Part of a small language model's weights.
Size: 17 layers, 40M parameters.
Architecture: no biases in attention or MLP, tied embeddings.
Training: a variant of SOAP for these matrices, 4689 steps.
Each number is 128 + 32 x the weight over its row's rms, rounded and kept within 0 to 255. Layers, rows and columns count from 0. The size above them is the row's rms in percent of the matrix's.

# layer 8 MLP down (transposed), 1536x384, rms 0.0334, rows 1325-1377, columns 256-319
size [ 93  96 107 107  90  93 117 112 102  85  99 119 101 108 112  87  93 101 103  90  93  99 110 119  97 100  93  97 118  87  99 110  92  97 102 106  91  91 105 110 108  93 101 101 103 102  87  93  88 104  92  87 102]
[[ 62 103 159 146 108  89 116  95 145 125  87 132 114 147 164 136 163 131 147  98 121 125 121 106 145 164 152 103 143  64 146 129 117 160 137  98 130 109  95 132  61  67  96 106 114  81 138 160  77 118  69 143 162 128  67 122  71 133 181 129 164 155 108  41]
 [125 135 122 125 103 109 104 150 131  90 153 105 225 142 182 116 143 201 123 135 141 131 131  63  84 145 166 141 169 115 183 110  85 161 138 152 127 101 100 132 164  95 144  92 175 101 110 107 126 118 216 145 103 134 114 114  92 178  80 147 128 105 157 116]
 [125 111 138 131 137 134 150 141 118  87 101 160 112 113  62 115 121 107 139  66  91 145 126 101 174 118  74  86 187 142 106 130 135 129 149 103 133 217  73  97 127 152 129 109  81  56 138 116  88 137 135 126 152 143 194 124 113 116  93 106 129 112 103 161]
 [141 107 129 162  95 100 135  96 135  44  82 108 128 135 135 118  80  79  94  85 123 193 135 171 172 151 133  59 113 100 157 144 133 114 167  80  91 121 134 115  77 132 132 102  90 162 143  83 150 128 141  91 151 115  83  84 154 126 144 123 108 129 125 123]
 [135  90 184 219 132 135 130  90 117 130 142 139 171 150 115  56 137 126 173  72 168 101 188 113 112  93  98 191  98 193 171 117  87 150  97 186 181 165 110 115  72 181 162 186 128 133 103 140 137 112 105 111 107 103 162  98 140 115  60 112 143 135  86  71]
 [114 140 116 119  98 141 156 125 101 129 147 180 109  94 105 151 158  92 127  94 137  90 120 165  90 124  96 127  79 124 129 122 122 142 161 136 103 109  77 134 113  91 137 173 108 133  67 101 118 186 132  80 135 139 103 125 170 183 137 126 111 131 143  76]
 [108 119 146 110 106 148 128  80 133 104 120 103 117 123 113 132 146 144 161 137 140 145 118 149  96 213 104 119 159 183 133 151 130  87 202 101 142 124 106 134 159 110 117 130 161  46 134 122  95  94  87 213 135  75 123  36 123 130 155  76 117 140 153 135]
 [ 89 103 109 171 158  84 150 105 128 102  91 120 130  90  60 117 155 102 184 126 182 113  84 205 114 106 122 113 187 151 130 167 106 127  77 118 107 148 113 118 169 151 144 135 114 147  89 105  86  65 185  84 116 139 110 116  84 103 145  93 109 176  97  93]
 [174 144 137 121 139  97  89 125 148 116 170 115 106  75 129 104 154 118 150 123 136 111 157 141 202 175  61 133  98 156 136 154 167 116 110 131  72 156 142 192 161  83 187 120 124  49 163  94 127 121 148 118 120 113 116 116 115  77 153  90 111 157 106 113]
 [103  81 108 156 149 103 137 118 106 135 119 113 163  83 108 134 131  99 103 133 106 135 113  93  47 174 103 114 107 119 172 148 148 141 164 119 110 127 207 106 150 180 116 180  95 118  80  71 101 149 172 115 183 159  83  97 116 169  59 163 118 121 142 158]
 [ 98 151 173 176  92 193 162 115 162  61 122  51 168 184 123  97  98 156 147 178  97  82 137  78 109  86 144  71 119 155 134 122 111 135 104 138 173 142  88  73 143 158  78 137 115 145 131 178  91 104 146 146 111 103 102  96  54 117 111 149 113  97 158 141]
 [ 94  99 106 138  78  66  94  78 106 113 114  84 176  99 141 136 116 123 118 107  84  81 113 106 161 133 111 100 165 193  98 172 110  83 121 115 107 138 120 149 127 152 110 129 114 141  99 101  99 126 137  62 142 117 177 190 112 113 190  91 166 102 160 115]
 [114 141  96  84 109 114 155 200 124  13 157 138 123 140 116 136 103 106 105 131 120 105 132 139  78 114 125 116 169 166 170 176  99 154 165 159 135  75  93 150 130 166 200 123 141  79 136 159 147  74  90 157  79 117 105  86 100 104 122 111 127  92 132  97]
 [130 155 105 173 103 136 160 104 126 185 155 118 156 150 133 156 150 166 157  85  67  98  90 165 152 129 149 153 133 184  99 175  99 146 120 139 139 135  93 115 121 136  79  95  83 129 126 108 140 125 115 128 125 138  63  95 116 135  87  62 104 133  93 112]
 [166 117  67 129  62  90  85 180 125 112 127 162  85 142 138  93 153 134 109 137 140 193 128 117 134 100 124  92 144 138 136 114 128  57 147 149  98 141 126  68 106  99 119  63 148 128  82 143  91 149 148 110 105 161 109 159 141 101 212 135 101 149 142 148]
 [110 120  87 177 155 150  89 154 119 144 122 169 111 156 187 112 152 153 118 127 163 133 106 135 118 135 118 102 159  69 108  58 127 109  78  98 111 148 136 147 185 131 147 174 120 117 159 106 140 118  93  93 162 108 113  71 131  97 120 136 104 133 126 103]
 [ 84 155 213 118 125 121  92 136 110 118  93 149 137  88 155 151  78 125 163  97 108 128 115 132 109  96 162 106   6 116 130  86  90 145 117 118 140 137 123 130 106 121 119 115 139  54 136 142  88 145  95  49 142 143 139 180 168 132 115 114 117  75  81 155]
 [164 101 152 129 136 123 102 139 133 111 113 124 107 171  98 121 118 170 123  99 135 143 137 121 146 126 166 193  45 159 114 109 161  49 129  82 107 156  92 220 133 141 137  55 199 129 133 162 106 129 127 125 142 143 146  50 112 128 102 153 121 156 166 111]
 [181 169 106 169 133 122 128 100  40  53 136 166 129 117 107 144 161 155 143 143  73 107 158 153 141 104 134 143 160 107 121 132 151 107 175 113 100  93 181  87 104 169 105 132 125 113 147 137  69 107 131 123 106 140  84 125 162 106 107 124 126 135  86 112]
 [122 117 124 114  91 162 147 166 104 172 114 109 139 103 126 177  90 128 134 157 108  96 114  63 139 101 122 107 139 130  88 134 148  75 178 136  74  79  97 165  61 132 148 102 163 101 123 100 142 135 166 135 139 112 154 125 104 109 150 118  78 118 181 164]
 [119 130 115 124 114 171 100 163 156 124 107 145  92  84 176  73 165 109  92 121 174 143 100 142 142 103  54 148  69 214  91 109 140 110  67 125 118 134 117 172 150 156 141 117 133  88 106 122  99  96  37 122 125 118 150 136  89  86 150 129 126  86  63 104]
 [ 93 119 102  83 137 158  94 132 106 122 130 164 158 119 107 151 179 190 141  40 147 146 100  83 110 120 140 111  82  81  50  76 135 130 117  84 127 124 153 138 130 171 133  82 206 110 121 115 106 131 141 117 133 125 106 126 134 147 106 118 192  90 112 110]
 [147 189 108 135 139  71 127 130 141 102  61 154 150  86  86 117  85 122 111  96 120 108 106  50 156 135 119 113 189 127 148 137 135 145 146 129 105 131  55  99 119  94 150 107 109 131 133 116 150 136 153  93 148  84 164 194 119 100 129 116 114 110  93 133]
 [163 145 133 132 116 115 163 145  84 121 100 101 140 131 165 167 115 186 155  96 110 107 159 157 168  85 140 140 156 170 121 136  80 147 139  77 138 121 125 153  39  96 161 138 133 127 168  77 136 172 137 115 141  78  76 134 120 152 118  44 120  96 184 120]
 [118 126 129 104 181 109 169 111 113 136 131 152 125  32  58 104 128 124 161 157  98 137  86 171 146 124 103 183 143  96 138 189 151 158 187  95 119 127 150 139 163 134 125 119 156 142 160  91 196 119 138 169 100 122 142 153 103 138 128  57 150 150  82 108]
 [142 178 161 164  88 170 141 125  91 147 151 175 108  97 129  77 170 158 125  88 108 115 155  78 136 119 154 137 110 121 130 118 142 137 132 110 119 154 141 117 137 125 133  75 149 108 168  85 107  34 165  69 118 156 134 101 138  91  85 104  92 120 134 145]
 [193 126 160 106 136 136 151 110 102 111 110 164 124 155 156  92  82 165 162  98 191  89  99 135 136 112 137 175 134 116 150 107  56 109 103 126 126 113  90  79 148  96 151 154  79 108 111 115  99 123  91 143 102  66  86 162  87 167  67 177 187 139 102  69]
 [ 57 112 134  56 132 133 140 107 145  79  87 122  77  76 142 132 121 109  84 159 110 155  82  87 102 121  95  65 123 111 120  90  67 107 168 109 127  85 119 121 150 101 107 120 155  91 134  72 134  77  80 158 143 129 110 137  94 139 108 100 135  88 122 112]
 [126 163  77 151 110 110 128 110 119 113 154 171  80 140 111 137  89 110 122  82 111 115 157 131 129 113 134  61 121  88 164 149 115 134  49 164 120  80 119 135 105  91 125  57  94  77 197 121 100 126 107 122 143 166 147 153  51 126  77 119  85 157 109 126]
 [117 164 112 132  20 157 168 144 115 100 148 107 106 127 103 105 141 132 168 128 142  88 104 120 138 158 130 103 136 166 179 117 137 149 156 134 112 104 203  73 135 113 126 124 137 117 112 148 108 159 108  91 154 124 125 215 117 132 124 173 122  52 117 119]
 [140 121 127 178 140 143 112 113  56 131 150  88 114  92  80 124  83 142 113 165 163 107 166  54 146 156  92 115 101 139 176 119 108 121 114 150 138  73 126  79 117 110 122 118 189 138 155 105 135 173  96 114 124 124  64 124  99  43 127  75 134 130 119 137]
 [103 146 162 109 112 123 127 162 108 110  95 147 126  88 144 135 108 152 124  57 131 116 125 107 165 129  96 168 107 100  78  87 155 129  99 174 139 118 102 100 134 143 167 116 122 107 101 145  37 112 131 153 145  74 111 140 151 155 130 114 177 130 159 125]
 [183 139 167 164 108 166 128 128  98 112 108 144 107 121  89  83 124  93 164  76 149 113  60 109  72  85 122 112 120 101 110  96  95 146  77 126 127 101 132 109 144  95 182 196 156 160 158 141 123 159  54  91 132 149 104 115  97  82  76 105 120  79 113  88]
 [133 111  81 111 116  96 103 132 174 143 157 132 136 113 155 161 150 173 125 123 138 158  90 111 148 218  92  73  95 153  87 136 159  72 103 105 156 158  95 139  88 118 154  73 117 152 133 138 174 117 144 120 108 139  86 141 120 171 200 128 114  93  30  60]
 [182 148 122 131 146 138 153 158  91 146 137 138 169 170 140  65 104 119  96 138  89 162 143 116  88 152 160 184 106  52 164 158 143 117 107 167 159 118 120 131  83 131  49 104  99 104 110 111 110 105 144 147 143 124 109 137 113 182 177 172 110 142  93 134]
 [137 144 102 138 115 138  73 117 169 126 133  84  98 153 168  59 132  89  57 130 156 153  81  83  58 157 103 135 133 134 112  96 143 131 201  85 193 144  80 148  70  99 168 116 155 109 154  92 118  83 154 174 117 112 153 162 132 138  30 134 104 140 113  96]
 [104 102 112 159  38 153 126 159 162 116 153 126  92 187 141 169  59 144  79  99 112  90  76 145 125 107 192  93 176 164 122  97 107 121 100 162 135 170 104 129  70 145 172 153  77 147 202 150 119  82  84 128 168  96 134 159 134  78  84 141 152  64 155  92]
 [132 125 106 100 158  55  81 105 108 136 160  98 166 105 174 143 120 129 179 193 164 136 152  91 142 119 168 116 129 130 136 109 142 128  72  93 105 171 140 112 119 147 117 141  90  83 172 102 102 164 122 114  96 106 148 149 103  99  93 102 169 189 169 120]
 [129 144 131 126 197  84 108  89 163 124 127 120 117 106 115  91 114  92 109  95 162 137 156 137 111  94 180 118  96 134  70 118 130 107 145 119 152 105 122 107  56 102 154 138 101 119 138 112  92 122 150 154 110 168 106  78 104  73 138 125  90 146  60 133]
 [ 91 163  95 101 139 110 103 139 144  78 105 112  94 128 132  91 155 144  74 143  67 174 139 147 160 130  87 131 148 142 138 107 108 164 133 146  80 114  87 146  86  60  90 105 127 149 115  87 204  98 145 130 184  79 162 134 124  89 214  72  95  89  95  57]
 [173  84 150 108 120  95 105 191 122 120 145 169  88 163 146 126 129 181 127 114 137 127 110 103 111  97 119  93 175 139 133 163  75 173 143 127 122 109 151 186 112  89  94 153 138 124 198 126 152  76 116 103 120 133 174  89 178 188 180 122 116 125 112 160]
 [161 131 142 121  72 151  78 125 154  72  46  88 121 110 128 132  53  99  87 143 139  92 118 117 105  60 155 130 115 119  63 163 139 174 100 106 141 127 106  90 115 123 159 154 134 132 145 115 200 108  82 127 111  70 110 116 104  95  54  97 134  77 123 135]
 [162 125 127 124 154  91 135 144  87 123 177 147  98 156  71 206 194 159 112 177 171 170  68 172  66 151 142 131 151 118 135 136  83 125 152 186 172  89 145 115 152 119 139 146 114 176 140 106 144 131 107 120  99 135 157  88 109 199 129 123  66  79 118 166]
 [115 170 175 119 108 176 136 157 219 132 116 116 150 112 104 151 120 107 143 103 139 114 172 217  89 106 105  86  90 166  86 132  84 115 127 207 148 116  96 147 104 126 123  54 107 155  85 137 103 131 166 176 148 120 157  60  90  75 124 100 111 125 154  74]
 [130 144  87 144  64 130 104 138  95 144 125  75 108 133 171  76 136  90 155 133 129 171 107 143  87  93 112 130 121  84 104  90 148 109 104 127 156  83 197 116 134 127  93 124 162 135 171 151  69 126  94 154 137 142 169 127 189 145  91 101 142 128 128 129]
 [166 103 139 109 181 128 127 129 122 150 184 148 132 143 106 128 109 126 138 119 120  92 173 185 138 103 144 149 119 110 127 160 138 157 137 119  98 104  76 126 159  93 124 112  90 116 107 129 109 158 185 170 115 145 123 154 160  96 111  65 123 123 100 138]
 [200  85 215 105 109  63 160  82 140 134 152  71 120 112 135 165 152 101 147 134 110 166 163  91 144 125  74 124 118 133 116 122 165 106  88 176  76 117 141  69  84 103  97 104 106 123 170 100 111 113 141 186  89 143 151 107  71 129 178 145 124 138 110 129]
 [145  93  74  99  77 129  91 145 155 188 164 101 109  72 131 114 117 142 132 135 111 163 117  93 143 130 106 140 116 117 103 127 121 152  87 154 116 115 127 136 154 138 143 111 163 111 132 104 110 116 133 147 118  97  89 122  85  87 118 139 125 129  98  58]
 [124  85 117 101 166 146 107 121 131 169 145 110  96 122  66 158 149  62 155 100 108 153  96  79 111 130 143  87 111 135  67  84 103 138 109  86 165 147 147 139 115 148  86   0 129  91 114 171 124 183 173 150  56 185 107 171 165 126 132 140  96 135  73 164]
 [140 163  78 160  59 126 156 110  48 144 131  90  94 146  90 118 126  81  81 140 108 139 154  71 104 107 115 116 111 103 157 183 127 120  98 149 107 172 166 116 120  46 155 117 135 101 151 134 116  86 136 176 128 120 185 129  96 101 119  59 122 128  79 118]
 [117 123 132 132  80 125  59 177 111 116 123 114 139 140  87  83 128 116  59  91 121 132  77 132 166 124 123  77  70 146  95 159 151  61 173 113 109 102 116 110 157  87 124 133 109  88  98 121 107 161 103  90 136  96 128 119 111  87  80  75 145  27 144 120]
 [125 103 144 123 117  43 141 139 167 118  99 108 101 121  56  93 149 158 164 107  92  83 113 195 117 121 124  94  67 147  83  91  96  90 108  78  95 151 128 132 105 141 114  96 111  85 167  99  98 129 136 163 102  96  94 126 126 139 127 108  91 118 177  45]
 [154 117 132 151  88 181  87 188 124  54  62 102  47 168 121  78 100 145 124 141 138 129 129 122 107 110 117  69 130 140 122 101 122 125 130 132 115 140 122 118 110 127 136 149 157  96 146 105 160 180  95  70 156 120 161 137 134  99 104 150 118  50 109 109]]
# layer 8 MLP up, 1536x384, rms 0.0491, rows 1326-1377, columns 256-319
size [ 97 110 111 100  92  97 109 101  98  86 105 106 105 102  99  99 101 102 106  97  89 125 106  99 103  82  81 112  91 104 102  90  82  96 106  99 107 102 103 100  90 100  99 100 101  91  92  78 114  96  81  94]
[[ 92 203  75 101 138  52 117 147 118 140 102 128  61 158 166 128  93  66 110 108  59 175 131 189 156 144 182 123 122 125  83 103 138 103 102  95 176 136 135 103  71 151 149 162  93 127 127 160 155 125 111 103 157 190 118 162 149  69 161  93 158  73 106 113]
 [ 91 130  98 154 133 122 137 147 110 153 164 126 153 115 117 188 124 178 218 100 116 152  82  63  93  71 149 158 101 176 170 146 115 160 134 105 138 102 143 108 139 132 143 178  93 108  61 144 133 140 101 131 110 161 159 146  74 109 121 138  76 156 151 164]
 [119 132 106 185 106 116 110 100 208 145 147 133 113 108 120 148 122  54 124  99 137 127 106 178 144  88  63 131  48 167 131 124 103 128 138  88  99 154 105 120 137 137 158 210 166  41 132 102 132 114 136 137  54 203 105 117  75 128 153 163 116  86 104 135]
 [124 181 128  52 112 114 128 162 126 109 107 136  97  83 137 172 121 158 159 135 155 144  60 112 122 171 144  71 123 123 104 157 184  83 139 163 154 134 156 175 108 173  57 127 161 176 152 220 116 130 176 148 162 165  71 117  77 164 149 186  91 116 135 136]
 [113  94  77 128 138  81 170 137 119 122  95  71  92 131  67 138 141 151 143 128 114 128 170 132 139  91 141 119 157 118 132 107 141 135 133 157 105 116 170 146  85 132 104  82 130 103 134 140 100 123 133 166 135 107 158 177  95 117 116 157 107 124  94 117]
 [135 198 115 176 172 117 166 123 143 111 108  45 134 111 142 148  97 186  94 110 155 178 154 116 137 131 182 122  48  83 112 120  78 102 175 132 105  91 123 139 134 138 158 174 139 125  99  80 154 191 105 139 124 165  94 161 133 105  76 146 147 113 162 162]
 [148 174 102 106  77  82 126  86  65 143 134 108  90 121 117 136 158 122 165  80 114  96 128 179 162 112 166 131 136 148 112 114 179  93  76 136 128 134 154 115 122 125 161 133 116 187 109  93 111 138  76  99  79  78 171 180 143 119 133 150 105 104 106 117]
 [136 201 111 131  81 182 135 175 104 173 135 164 174  82 169 180 116  88 160 145 157 189 108  84 101 141  98 136 133 165 164 157 129 116 148 105 143 156  80 123 146 119 152 115 135 154 121  48 171 121  79 171 107 112 155 164 153 100 230 178  95 118 165 155]
 [ 98 157 134 129 104  56 221 189 127 153 105 120 160 153 169 113 124 129 135  88 156 103 169 188 143 111  84 141  68 120 104 102 131 103 141 115 142 113  98 100 125 155 157 102 122  85 139 141  90 105  95  87 121 136 131 123  99 130 190  89 125 173 123 140]
 [186  85 131 124 120 140  75 127 184 108 160 136 161 137 116 115 148 118 174 103  91 120 112 106 121 132 131 117 198 135 106 121 120  76 107 143 108 110 113 133 176 134 146 146 142 181 161 101 121 112 188 190 134 145  99 133 138 132 125 120 103 150 129 121]
 [147 184 121 124 107  46 138  82 169 155 135 170 118 112 138 159 137 119 118 120 115 112 116 110 173 121  73 129  94 112 140 103 144  81 112 152  98 135 106 146  74  57 121 143 134 185 101 121 117 120 130 170 100 128 112  80 124 122 115 153 146 128 148 155]
 [144 160 102 154 167 114 191 145 182 161 124  97  55 120 140 149 203 152 113 161 100 193 110 141 160 173 137 117 151 102 157 168 140 107 129  35 110 134 175 107 134 140 109 113 130 125 140 116 214 137  80 144 150 112 167 162  93 183 132 144 108 125  91 145]
 [141 136  87  70 101 168  65 137  57 142  99 171  87 157 148 125 178 115 162  97  94 134 180 102  89 113 123  67  73  66 106 166  80 133 109 145 138  69 114 135 112 176 188 112 128 118 172 109 158 169 154 172 147 153 126 116 165  98 171 100  76  82 124 112]
 [137 100 146 129 125 116  97 139 129 176 166  82  77 111 177 102 153 101 129 111 109  92 146 149  98 149 103 143 105  88 113  98 151 169 124 114 122 141  65 170 138 159 126  39 133 108 123  92 116 113 147 145  95 149 135 183 153  75  96  95 114 182 127  79]
 [140 161 126 141 123 147 155 178 107 118 157 154  90 125 156 129 109 124  78  88 101  55 141 165 131 165 161  94 147 145 155 130 121 134 145 194 130 101 160 174  94 122 166 100 164 144 143 135 132 118 102 110  97  90 120 158 107 142 129 112 204  71  91 134]
 [153 109 131 136 131  69 114 137 150 130 168 134  88 150  65 123 126 148 158 118  85 143 100 149 131  73 106  95 148 105 128 137 117 131 105 140 153 119 136 155 177 175 128  74 122 173 127 132 199  83 121 181 157 127  98  88 138 170  85 134  97  92 171 111]
 [ 73 177 133 122  87 164 174 141 194 125 204  73 138 113 125 141 170 135 140 136 149 147 134 143 156 132 143 120 137 105 123 140 150 145 155 133 151  76 122 161 130 109 179 190  84  64 126 156  78 131 218 133  95 201 147 189 145 188 135 101  98  93 123 142]
 [155  87 102 147 131  94 110 104 159 152 181  52 112 108  59 127 136 159 129 137  72 157 157 118 177 131 136 153 107  90  99  82 171 141  98 172  98 110 141 151 165 118 109 107 123  84  92 145 118 152 111 178 136  96 115 109  58 152 133 122 128 116 149 173]
 [119 177 108 116  81  56 186 124  90 165 103  48 164 107 166 129 122 104 168  95 122 159 147 124 115 133 123 109 127  83  95 157 154 115 154 170 142 111 117 162  89 104 133 140 142 138 142 125  90 130 132  95 160 146 135 122 151 167 135 112 214 120  72 115]
 [111 137 170 142 157  17 209 124  88 111 125 120 135 135 106 187 141 172 174 131  82 128 200 117 128 155 122 107 156 143 152 155  69 141 207 113 117 116 203 122 108 160 118  99  96  98 157  89 162 177 217  74  83 134 120 126 163 126  97 127 119 174 194 153]
 [126 129 124 117 118 124 140 109 112 147 144 157 147  99 118 101 112 110 122  92 106 145  83 123 197 128 100 101 154 176 150  82 196 132 178 102 121  99 137 101  83 148 141 103  75 151 181 138  86 100 158 137 102 147 135  49 121 112  97 145 132 161  91 135]
 [170 135 182  86 150 113 135 162 154  95 104 148 119 153  86 136 107 145  84 131 120 128 102 100 170 130 194 100 146 161 100 128 137 186 168  88 108  94 179 132 106 124 128 119 160  98 150  20 151 144 151  96 193  99 128 196 120 157 136 106 188 143  88 158]
 [ 93 159 141 135 195 144 185 126  97 127 107  73 129  97  92 145 124 118 177 115 134 122  74  63 153 108 134 106 143 139 164 136  66 191 159 130 143 110  91 117 150 199  91 107 139  97 214 156 134 114 149 119 144 146  99  97 155 167 121 144 114 111 152 114]
 [108  99 146 132 125 133 103 128 138  88 150  87 123 190 122 109 136 157  94 123 147 158 165  67 115 164 159  73 113 137 149  93  98 152 142  94 118 104 108 148  72 173 116 149 111 134 139 126 131 143 171 137 151 153 143 196 117 120 113 161  87 171 160 125]
 [142 112 152 135 129 125 142 128 141 121 121 187  96 144 130 109  86 119  52 162 178  64 158 116 158 156 157 136 224  92 117 152  73 151 175 118  98 127  60 148 161 140 148 182 110 154 112 119 139 143 174 136 178 108 175 150 145 149 100 146 136 191 115 106]
 [105 155 111 133 107 115 114 170  90 127 134 148 107 110  98 184  90  82 103 135 107  97 158  82  92 129  94 135 171 140  85 105 161 111 107 149  90 147 176 168 117 132 182  78  89 123 117 101 126 146  82  85 137 173 185 116  84 113 152 148 128 115 171 124]
 [209 114 141 118 126  97 161 106 120 103 149 136 131 162 142  81 126  94 131  94  59 128 155 114 142 145 125  90 162  66 131 114 102 154  95 145 145 135 121 163 143 122 105 140 125 119 173 162 127 106 114 145 154 146 157 140 117 159  90  90 136 133  93 179]
 [132 194 244 163  82 140 129  65  82  89 171 152 145 147 107 126  96 106 192 128 141 141  97 101  95 103 145  95 105 138  98 102 156 146 162 115 130 143  84 123  76 111 203 118 145 107 110  93 127 143 122 139 176 124 125 105 109 106 136 120 108 131 149 164]
 [ 92 109  80 197 119 101 125  80  94 151 111 161 155 115 181 141  76  89  98 117 117 107 146 108 193 134  36 135 114  81 126 156 149 130 136 115 114 142  77 190 159 149 108 118 114 117 102 122 169 134 115  86  88 109 106 121 135 167  95  77 154 152 149  88]
 [ 93 153 182  87 121 119 150 125 117 125 178  76 176 116 168  79 227 103  95  75  97 100 155 150 178  94 147 123 143 122  93 146 144 142 107 123 159  95  90 131 130 110 150  63 125  95 158 116 125  92 134 118 125 179 171 114 147 186  82 131  93  62 142 146]
 [185 163 114 195 162 110 107  88 137 148 125 112 141 119  45 134 120 131  95  99 100 166 142  60 149 116 191 110 166 170  77 115 129 117 140 110 127  91 157 135 199 150  73 146 136 140 134 116 111 113 111 138 168 112  89 161 111 180 187 154 146 153 135 147]
 [164  88 167 102 131 132 101 111 142 113 185 132  87 147  81 117  73 132 138 155  65 137  94 155 151 116 193 203 110  73 148 142 132 121 157 153 121 139 121 132 135  69 141 110  74 129 193 110 147 103 152 136 133  70 166 161 163  90 104 134 167 135 101 148]
 [156 153 167 119 113 118  42 134  90 145 132 127 108 131 196 123  79 123 157 124 160 132  91 136 180 162  83 124 128 114 167 104 150 133 151 125 120 138 102  75 118 155 204  91 131 108 140 154 113  95 119 108 135 161 137 181 197 133 129 167 121  87 170  76]
 [135 128 124 150 111 157 110 160 178 101 135 114 133 127 199  94 170 108  80  99 123 107 127  99 102 107 170  76 115 138  75 131 107 143 157 146 127  77 143 118 134 121 153 115 112  70 173 122 161 149 132  65 105 117 133  97 140  79 166 137 209 135 104 107]
 [132 137 117 179  89 121 161 100 154  93 135 101 101 111 102 171 100 127 188  99 113  84 136 127 105 150 124 120 165 131 150  85 158 124 110 133 129 127  88 115 103 149 116 157 114 108 101 101 137 137 177 119 149 123  92  93  94 135 110  64 187 188 111 131]
 [166 149 134 103 112 190  90  98 132 100 140 104  75 125 137  80 158  75 105  66 161 107 178 180 150 151 175 187 140  73 159 159 107 170  94  81  67 155  74 120 155  98 124 161  90 147  69 127 152 102 141  91 129 107  88 131 114 119 112 176  95 149 105 186]
 [132 133 105 130 174 143 156 150 136 118 156  77  49 123 131 120 166 105 189  81 150  94 227 145 179 120  96 133 136 119 131  57 151 103 115 109 149 127 122 102 157  98 131 120 116 132 131 164 120 120 145 159  73 120 128 121  44 141 166 155 164 134  55 125]
 [189 133 169 170 146 130 131 144 134 104 122 130 128 114 133  62  97 143 119 110  82  96 126 182 132 185 144 128 167  76 120 102  81 159 112  98 161 156 168 168  95 124 133 150 142 171 122 164 171 194 145 126  89 143  95 138 163 170 175 138 184 157 120 198]
 [ 89  73 125 171 157 127 111 151 175 179 178 122 139 142 139 104 126  96  65  71  84 138 173  86 135 142  26 152 196 180 194 150 123 125 140 101 124 161 139  92 133  96 143 134 147 145 167 123  95 122 117 110 124 152  77 157 125 131 165 106 122 123 159  68]
 [175 106  97 157 139 155 106 144 108  93 108 112 151 107 117 114 122 145 143 137 131 100 127 126 178 212 127 168  96 125 141 136 123  76 161  95 137 112 201 147 143 100 169 127 115 133  79 163  31 108 100 115 107 136 123 175 127 128 121 106 153 139 100 130]
 [180 143 137  71 174 105 132 163 160 168 126 111  61 169 101 118 120  98 120 123 122 161 163  82 137 180 149 128 131 146 152 133 133 184 105 132  91 116 105 145 125  92  63 122 136 123 113 130 110  97  80 120 160  77 148 131  82  94 154  93 148 134 109 187]
 [179 164 134 129  95  76 166 130 146 120 159 153 202 131 141 125 113  94  58 162 155  87 168  78 143 116  99 194 165 131 102 197 130 115 153  92 123 125  93 183 185  63 108 109 118 111 108 146 111 125 210  84 157 157 126  99 188 126 156  98 204 116 130  94]
 [169 110 103 167 189  75 140 124  77 157 140 129 110 160 152  89 157 120 126 120 117 154 185  54 102 126 159 184 199 105 130  94 142 108 144  54 107 118 115 103 132 112 115 152 104 126 174  93 153  88 116 104 126 101 192 159 135 149 140  58 169 145 189  97]
 [138 156 182 120 162 171 128 189 144  85 119 177 158 158  50 163 142 158  51  95  84 133 139 132 175 152 111 150 101 177 130  98 154 172 144 106 131 180 116 151 162 142 109 117 117 214 103 171 160 149  93  90 134  86 136 156 136 128 132 198 100 116 111 140]
 [ 87  84 117 127 119 108 151 157  93 131 139  85 146 129 122 155 112 119 128 120 127  84  77 106 109 117  82 203 137 178 106 151 116 173  93 120 156 142 124 130 234 112 101 109 116  95 158 148 143  85  72 136 137 159 132  68 131 156 151 194 117 148 180 152]
 [137 181 131 120 128 119 161 163  99 143 124  85 166 102 133 138 151  93 142  67 168 134 204 123  67 182 121 246 102 159 119 129 134 161 113 121 113 143 112 182 111 119 175 110 117  95 153 111 116 136 117  52 127 102 141 158 139 150 202  96 191 154 161 123]
 [ 96 162 121 114 138 146 162 100 116 102 133 135  71  92 175 119  61 112 129 113 104  87 135 141  70 141  92 145 155 136  99  73 100  88 107 166 118 125 142 116  72 134 158 125 132 168  96 116 119 142 169  94 147 166 124 143 127  97 128 127 138 103 127 149]
 [140 139  90 125 120 145 105  73  64 109 173 128 157 141 138 131 132 154 178 159 184  71 144 133 174 160 168 100 159 115 138  89 194  91 153 157 116 159 109 180  86 108 116 141 160 169  85 142 127 134 133 103 155  88 118 158 141  83 160 109 140 138  73 130]
 [120 121 124 124 160 144 189  84 132 107 128 140 144  96 154 137  99 115 132  76 110  88 107 108 128  96 138 143 115 151 100 134 139 153  93 106  91 143 164 152 119 108 159 143  99 149 142  93 108 175  77 129 107 159 136 127 108 133 140 199 131 123 152 184]
 [151 121 123 170  92 156  82 122 142 116 119  97  82  62  74  97 146 103 124 128 126 171 153  81 168 138 120 165 106  81 154 127  65 120 104 160 134 109 142 149 117 169  86 196 111 137 123  86 102 155 111  97 167 137 148 133 127 119 163 121 107 173  71 188]
 [ 96 189 113 100 144  80 130 127 146 114  91 150 149 161 206 145 141  58 160 145 146 149 150 147 104 108  88 167 175 141 118  82 101  99 152 127 144 137 111  70  37 110 186  96 188 158  93 138 102 116 163 144 133 106  61 199  68 154  89 157 130 154 123 171]
 [ 75 119 168  92  90  93 130 139  80 142 133 172  74 142 155 101 109  56 177 131  65  97 121  77 172  66 182 147 196 151 128 180  72  96 127 153  85  61  95 124  90 131 167 174 120  51 135 125 213 135 144  89 109 101  75 171 123 123 148 109 178 133 135  92]]